python train.py --n_layer=15 --d_model=128 --n_head=2 --n_kv_head=2 --head_dim=64 --d_mlp=640 --vocab_size=1024 --activation="swiglu" --norm="rmsnorm" --norm_place="pre" --norm_eps=1e-05 --positions="rope" --rope_base=10000.0 --rope_fraction=1.0 --qk_norm=true --attn_scale=0.142 --bias="none" --tie_embeddings=false --parallel_block=false --init="trunc" --init_std_qkv=0.0797 --init_std_o=0.0 --init_std_up=0.0797 --init_std_down=0.0 --optimizer="soap_variant" --lr=0.00677 --beta1=0.95 --beta2=0.95 --weight_decay=0.023 --lr_head=0.00763 --warmup_steps=81 --schedule="wsd" --decay_fraction=1.0 --decay_shape="linear" --final_lr_fraction=0.0 --batch_tokens=32768 --seq_len=768 --doc_mask=true --train_tokens=200800000 --steps=6128 --dataset="wikipedia_en"
Each number is 128 + 32 x the weight over its row's rms, rounded and kept within 0 to 255. Layers, rows and columns count from 0. The size above them is the row's rms in percent of the matrix's.

# layer 5 MLP down (transposed), 640x128, rms 0.245, rows 39-47, columns 0-127
size [104  97  98  98 101 105  92 106 100]
[[127 121 148 153  70  69 130 157 151  77 133  52 140 197 118 126 136 158 171  93 131 149 179 102 107 120 152 134 197  93  87  76 128 158 114 106 119 142 157 152 105 115 121 135 117 168 157  73 114  94 112  81 126 193 140 165  61 142 105 138  95 140 151 109 137  89  97 127 154 156  85 144 176 164  87 151 102  98 137 135 189 168  69 137 126 127 153 131 211 164 160 118 148 109 128 113  87 152 114 139 141 173  29 165 112 140 141 164 169 134 169 148 128 144 102 141 163 138 113 142 111 147 173 118 128 172 127 127]
 [159 177 123 182 131  91 161  94 172 141 141 127 113 149 127  80 106 144 154 170  98 153 121 183 151 117 162 114 101  84  98 144 123 104  67 192  81 158  90 148 114 132 144 114 149 147 148 160 121 167 106 118 113 106 102 148  64 152  90  78 134 100 111  94 137  78 127 114  76 129  92  63 131 102  78 109 152 115  53 193 151  89  59 132 106 179 137 144 150 145 134 165 184 141 148  87 146  58 147 165 127 121 119 145 118 109 182 162 105 126 156 138 113 158 131 121 141 157 189 184 130 156 160 119 159 172 156 117]
 [106 125 138 153 114 165 124 117 115 139  73 123 201 116  81 115 104  91 139 127 115 129 118 120  94  96 101 154 101  94 128 161  72 164 147 124 139 145 113 150 188 144  82 101  83 115 115 135 131 164 145  78 101 107  57 130 164 135  65 142 116 121 126 121 119 126 162 224 167 112 131 124  97 108 141 248  98 139 127  74 110 113  78 166  93 105 135 102 135  64 140 145 155 115  97 108 133 105 154 173 148  76 134  99 156  95 139 115 132 126 185 133 166 169 156 140 135 133  59  73  88  66 142 148 139 127 130 136]
 [164 119 121 117 133 107 124 161 113 148 121 112 104 142  98 194 176 159 182  61 107 113 119 158 103 137 108 153 166 151 123 157 123 139 157 121 151 103 155 113 132  87  97  83 120 113 123 150 109 128 178 119 119 138 157 162 140 179 149 144 124 113 112 149 145 110 120 139 167  81 109 218 153  91 133  78 134  99 160  64 128 145 179 129 123 126 105  98 119 137 153  98 147 106 122 133 100 146 173  84 133 173  33 181  86 167 134 100 135  73 100 186 145  94 130 137  58  79  67  71 165  56 144 125 117 167 140 104]
 [ 87 108 116 121  90 191 104 140 122 125 162 142  82 102 145 133 154 207 160  69 164 146  89 155 118 175 122  75 108 124 141  90 160 204 169 187 138  89  84 106 149 135 171 159 106 129  89 108 153 122 119 132 101 166 108 132 102 148 173 140 104 144 119 149 125 163 119 127 143 110  97 118  46 152 144 117 147 144 175 163 132 122 124 149  97 105 114 108  59 132 156  91 168  96 165 105  64  73 147 136 154 113 164 144 159 156 114 132 142  45 157 151 119  89 167 130 153 132  86  92 113 122 129 128  68  59 159  99]
 [157  57 167 166 180 139 134 151  49 140 170 105 127 170 149 102 114 186 127  88 142 138 123 177 139  98 158 144 142  81 108 104 111  87 129 135 136 160 126 151  82 128  81 135 135 131 136  74  94 130 130  87 110 163 122 106  78 123 149 146 159 115 127 141 182 140 152 160  64 131  94  54 164 156 113 168 213  93 155 129 189 118 142 162 124  94 114 103 116 133 115  72  98 103 108  87 124 122 129 136 164 150 180 113 174 198 183 109  68 141  86 110 160 118 112 105 142 162  93 115 138 157 162  92 142 148 109 154]
 [ 91 110 117  81 110 149 110 142 139 171  97 105 140 102 134 147 102 146 106  57 155  97 108  93 135 155 137  86 128 111 177 101 127 209 100 187 124 117 195 115 161 133 112 119 174 134 128 103 153  92 148 151 134 148  95 131 139 218 156 158 165 113  88 155 158 133 118 170  99 180 131 117 100 155 192 124 130 182 130 133 128 130 102 113 173 185 144 126 153 128 129 123  97 109 173 171 135 103 135 119 155 137 248 153 164 106 117 205 139 129 112 107  87 140 134  84 128 111 189 165 156 102  93 168 108 126 105 135]
 [147 126 115 182 188 121 186 115 118 133 167 178 126 132  87 140  90 132 109 155  98 170  63 104 172 121  87 134 124 151  94  90 102 100 152 132 149 132 167 155 118 165 155 143 155 109 115 234 156 102 138 133  90  95 115 153 119 120 163 178 115 128 132 124  97 203 154 144 117  97 145 164 179 103 165  79  72 110 131 157 139 144 125  97 155  98 170 106  84 137 191 124 102 149 146 161  73 146 118 144 130 183  93 172 104 179 111 130 128 143 173 114 152 177 126 114 164 135  77  83 107 102 170 151 138 139 198 120]
 [112 118 108 144 132 119 148 105 193 136 143  63 184 143 143 181  90 126  98 129 137 143 119 148 114 152 144  78 123 123 100 154  99 172 207 112  82 106 177 128 143 142 159 104 130 208 216 122 148 122 113 170 196 100 116 154 132  66 156  67 148 131 131 109  73  84 102 171 176 144 139 165 124 128  77  96  44 135 135 155 127 158  94 163 161  51 128 137 163 133 126 117 128 111 154 129 181 130 107 169 108 167  90  76 145 118 127 105 124 123 146 139 110 133 114 129 103 133 157  77 112 162 107 135 172 131 124 159]]
# layer 5 MLP gate, 640x128, rms 0.275, rows 40-47, columns 0-127
size [100  93  95  94 108  99 104 102]
[[ 87  59 117 154 137 135 109 158  98 168 153 205 147  58  77 182 109 101  84 113 115 185 153  95 141 101 128 157 167 112 159 135 149 138 174  86 145 135 121 121 137 131 127 154 136 104  86 121 102 195 100 158 105 114 128  72 152 171  46 146 121 118 125 181 144 190  89 127 138 162 122 122 120 135 131 105 112 144 109 154 114  84 182 110 201 112 118  98 147 152 107  98  79 148 173 148 144 154  99 157 110  69 114 120 149 116 128 114 207 153 176 116 145 128 166 152 175 118 124 122  96 158 119 111  90 123  60 145]
 [147  75 106 150 131 110 117 125 129  55 137 170 122 128 103 148 113 122 158  95 132 130  80  95 140 130  85  98  97 205 156  52 151  99  69 142 140  98 120 167 119 153 143 135 152 200 128 147 160 151 154 147 152 148 112 143 148 166 200  96 121 160 148 124 156 114 127  69 141 101  55 155 162 121 101 140  72  76 164 161 148 156  55 128 117 117 120 131 145 157 144 113 199 147 122  95  87 125  93  98 145 118 172 166  70 137 175 131  81 168  98 106 135 144 105 109 125 102 145 118  99  96 197  78 141 154 136 148]
 [149  93 128 165 130 159  87 160 108 129 115 186 119 134  86  98 121 194 138 143  88 120 122 122 160 112  99 171 114  98  65 140 132 171 137 132 130 112 134 136 113 152 103 177  61 154 141 108 133 184 124 178 135  57 133 117  80 146 161  74 119  99 119 157  89 167 172 113  89 169 108 144 129 140 107 164 137 149 110 160 119 176  79 103 175  94 156 158 129 155 111  78 103 143 117 118 108 101 110 104  79  70 129 138 150 109 162 124 128 124 124 192  32 117  97  95  77 123 118 149  66 126 123 127  46 151 180 143]
 [110 166 117 153  94 108 198 137  82 165  72 124  98 117 101  94 121 143 134 194 137 160 141 137  88 186 134 164 126 111 130 152 119 164 147 123 129 137 147 120 140  74 134 135 141 173 146  93 176 109 162  95 111 108  99 149 155 109 157 132 109 128 124 107  96 105 119 137 222 111  76 157 109 160 111 123 178 127 136 104 108  79 105 117 112 110 124  75 120 111 118 106 135 109 160 124 130 102 188 100 152 240 191 143 124  91 184  67 130 106  80 117 191 137  98 150  90 138 124 103 151 113 156 108 214 112 153 156]
 [ 94 209  97 144 104 148 166 148 110 100  79 155 131 102 115 168  65 142 154 166 109 145 145  89 162  99 111 150 156 101 132 174  74 116 128 124 173 134 152  51 113  57 127  69 123 115  90  89 139 200 137 166 169 103 146 161 121 122 153 119  60  80 179 148 121 148 112 154 133  91  74 160 165 142 115 139 110 168 104 172 155 103  99 134 136 110 105 121 145  97 123 123 132 137  95  81  98  74 193 147 103 148 105 151 126 124 107 168 112  96 159 172 186 146 138 182 154 162 164 140  93 132 129 140 127  81  90 138]
 [105 146  94 119 107 135 204  87  78 104 147 141 111  94  91 103 159 133 125 108 124 194 167 106 156 181 164 146 132 166 167 183 115 147 119 123  91  96 131 130 179 110 114 103 166 143 140 156  99 196 121  85 135 200 128 129 141 105 128  76  76 117 108 111 149  63 147  96  96 139 155  95 158 193 122 106 123 135 129 151 113 118 109  70 135 113  81 113 137  99 110 132  71 111 145  86  73 105 194  70 153  90 162 153 135 129 127 140 155 104 140 111 147 120 157 156 143 119  53 164  72 102 161 101  95 181 102 147]
 [117 131 158 129 149 172  86 135 105  81 135 143 174 119 146 117 142 131 116 107  80 139 174 184 112  97  95 140 114 103 156 112 185 104 128 123 144 111  87  87 145 149 118 137 183 143  95  88 156 201 212  92 107 113  77 111  89 107 141 119  87 152 138 157 153 110  80 137 140 117 156 158 132 103 153 190 153  91 142 164 100 139 195 146 134 176  99  91 153 132  96 140 185 128 182 115 156 180 134  87 163 145 171  91  90 161 141  78 153  71 114 125 131  99 102 157  94  81  88 153 119 113 184 113 144 135  97  57]
 [142 170 177 106 133 107 129 107 129 120 151  88 105 112  68 162 122 145 173 124 102 133 137 156 101  82 140  65 105  99 141  99 179  74 136 113  91 125 134 168 150 214 106 187 213 128  91  96 157 126 145  43 153 135 108 115 142 153 109 158 127 146  66 115 120 108 108 143 124 149  70 133  94 105 101 173 145  96 155 113 154 155 108 113 136 167 119 167 122 128  89 132 167 126  86 111 188 131 131 109 107 162 104 115 187 162 165 121 106 112 175 123  87 153 138 156  79  73 134  79 178  89 122 109 169 130 143 187]]
# layer 5 MLP up, 640x128, rms 0.264, rows 40-47, columns 0-127
size [ 97  95  93 101 103  98 109 102]
[[120 115 143 109 179 104 126 104 173  88 140 195 117  95  95 133 120 111 176 193 104 125 143 114 167  74 136 115 145 125  85 199  89 123 130 150 120 116  74 124 190 139 125  90 105 111 153 113 103 180 116 114 144 129  99  92  71 100 114  90 127 142 102 158 142 171  92 106 128 107  98 121 146 201  84  89 127 164 122 133 121  92 115 167 135 129 163 114 108 126 179 115 102 139 178  92 153 106 168 154 131 133 155 142 168 114 148  96  65 122 106 128 147 153  80 152 157  83 134 119 133 237  44 157  82 110 123  94]
 [109 167 167 128 125 117 135 161 183 144 116  63 116  91 106  84 136 121 122 197 112 102 181 136 123  93 175 121 104  67 150  80 139 210  96  91  49 118 155 153 141 148  62 122 123  62 136 112  83  92 140 111 126 115 161 143 137 130  88 145  96 128 137 157 151 181 140 171  98 128 167  94 121 150 120 103 114 142  92 112 146 133 158  97 161 149  82 138 150  75 126 167  86  95 145 128 133 204 117 131 132  92 118 139 162 116 159 121 103  58 141 147 203  79  95 161 122 155  95 157 126 126  98 107 123 103  95 168]
 [ 68  99 114  75 120 161  81 113 118 132 130  99 122  71  90  90 208 103 123 107 141 154 111 118 115 162 139 133  96 148 146  93 155 126  80  82 144 169 160 152 120  79  96 116 116 131 113 151  94  45 159 136 145 153  62 169 134 103  86 141  59 138 116 111 141 140 125 118 102 144 129 123 157 118 131 145 126 125 169  84 176  72 149 106  97 176 123 152 165 149 153 206 135  92 154  86 173 170 170 100 162 111 171 149  98 158 143 122 143 195 125 140 139 129 138  92  90 143  98  90 195  71 137 131 168 135 155 159]
 [158 155 158 112 180 206 190  81 135 140 132 127 137 106 130 150  95 124  86 118 141 160 134 184 134 166 135 159 160 149 164 126 119 126 141 133 190 148  97 123 160  89 191 117 157 136 140 117 122 107  90 145 114 128 110 123 116 141 132 109 104  64 141 104 135 157 110 124 206  88  83 123  46 162  96  98 112 129  72 156 122  79  88 126 141  61 137  59 103  69 108  74 178 145 142  97 122 126 222  96 150 116 169 107 136 119 104  94 114 105 132 114 131 123 135 114 148 183 144 117 184 140 127  82 158 134  93 147]
 [132 137 154 178 105 122 136 147  59 160 208 163  78  98 123 192 152  37 122  79  99 137 171 103 168  78 146 176 135 102  73 152 116 143 134 119  79  92 127 159 105 118  81 160 172 141 122  77 155 176 134 114 132 129 111  91 135 144 138 153 139  71 161 137 134 172 126 146 184 131  73 115 166 200 158  82 105  67 110 133 131 106 132 120 195  75 152 149 124  84 169 127 130  99 102 137 146  82 131  83 174 135 144 164 145 152 141  87 117 156 162 124 127 151 134 144 113 148 126 121 115 142 110 126 180  97 135 114]
 [122 126  77 107 103  87 154  65 108  98 100 110 109 138 114 149 111 180  98 104 108 140  97 116 153 129 180  63  64 120 192 104 119 114 115 160 130 182 123  98 187 121 156 106 127 127 146 116 111 153 136  88 111 111 174 209 157 126 208 135  90 186 157 129 130 148 192 123  71 136 116 164 156 171 145 124 135 156 145  96 175 113 100 116 140 150 121 152 133  93 110 157  97 117 118 126 199 124 103 114  88 134 126 140 117 151 165 157 118 117 210 120 146 118 139 179 107 130 125  22 135 132 116  81 149 158 136  99]
 [ 76 166 159 107 113 113 132 133  91 211 142  87  67 125 155 106 101 107 115  42  49 154 163 113 123 125 114 151  64 141 156  97 106 102 189  86  96 129 120 158 135 149 178 109 160 127 140 143  49 121 143 123 127 133 121 169 125 176 120 110 150  44 101 134 152 194 135 121 170  86  97 137 136 129 127 155 121  93 131 100 148 160  69 111 140 122  94 122 144  94 132 127 109 139 125 132 102 107  82 168 158  86 117 171 127  57 138 128  97 114 160 138 110 139 140 168  69 114 123 135 148 152 136  62 130 117 115  63]
 [139 121 100 141 133 111 156 154 150  79 149  77 145 141 146 127 124 111 118 146 152 113  92 189  70 156 121 159 112  92 155 113  91 139 131 158 166 155 115 163 135  55 156 132 135 144 140 143 121 150 151 140 199 140 125 142 211 129 166 125 156 113  53 132  98  96 101 131  95  71 167 153 134  95 153 154 125 137 110 160  43 171 138 162 147 129  84 107 142 115 109  88 140 205  67 166 142 142 138  99  87 147  93  86 151 130 104 128 148  97 104 100 103  79 117 124 131 147 131 148  78 140 153  46 180  62 169 106]]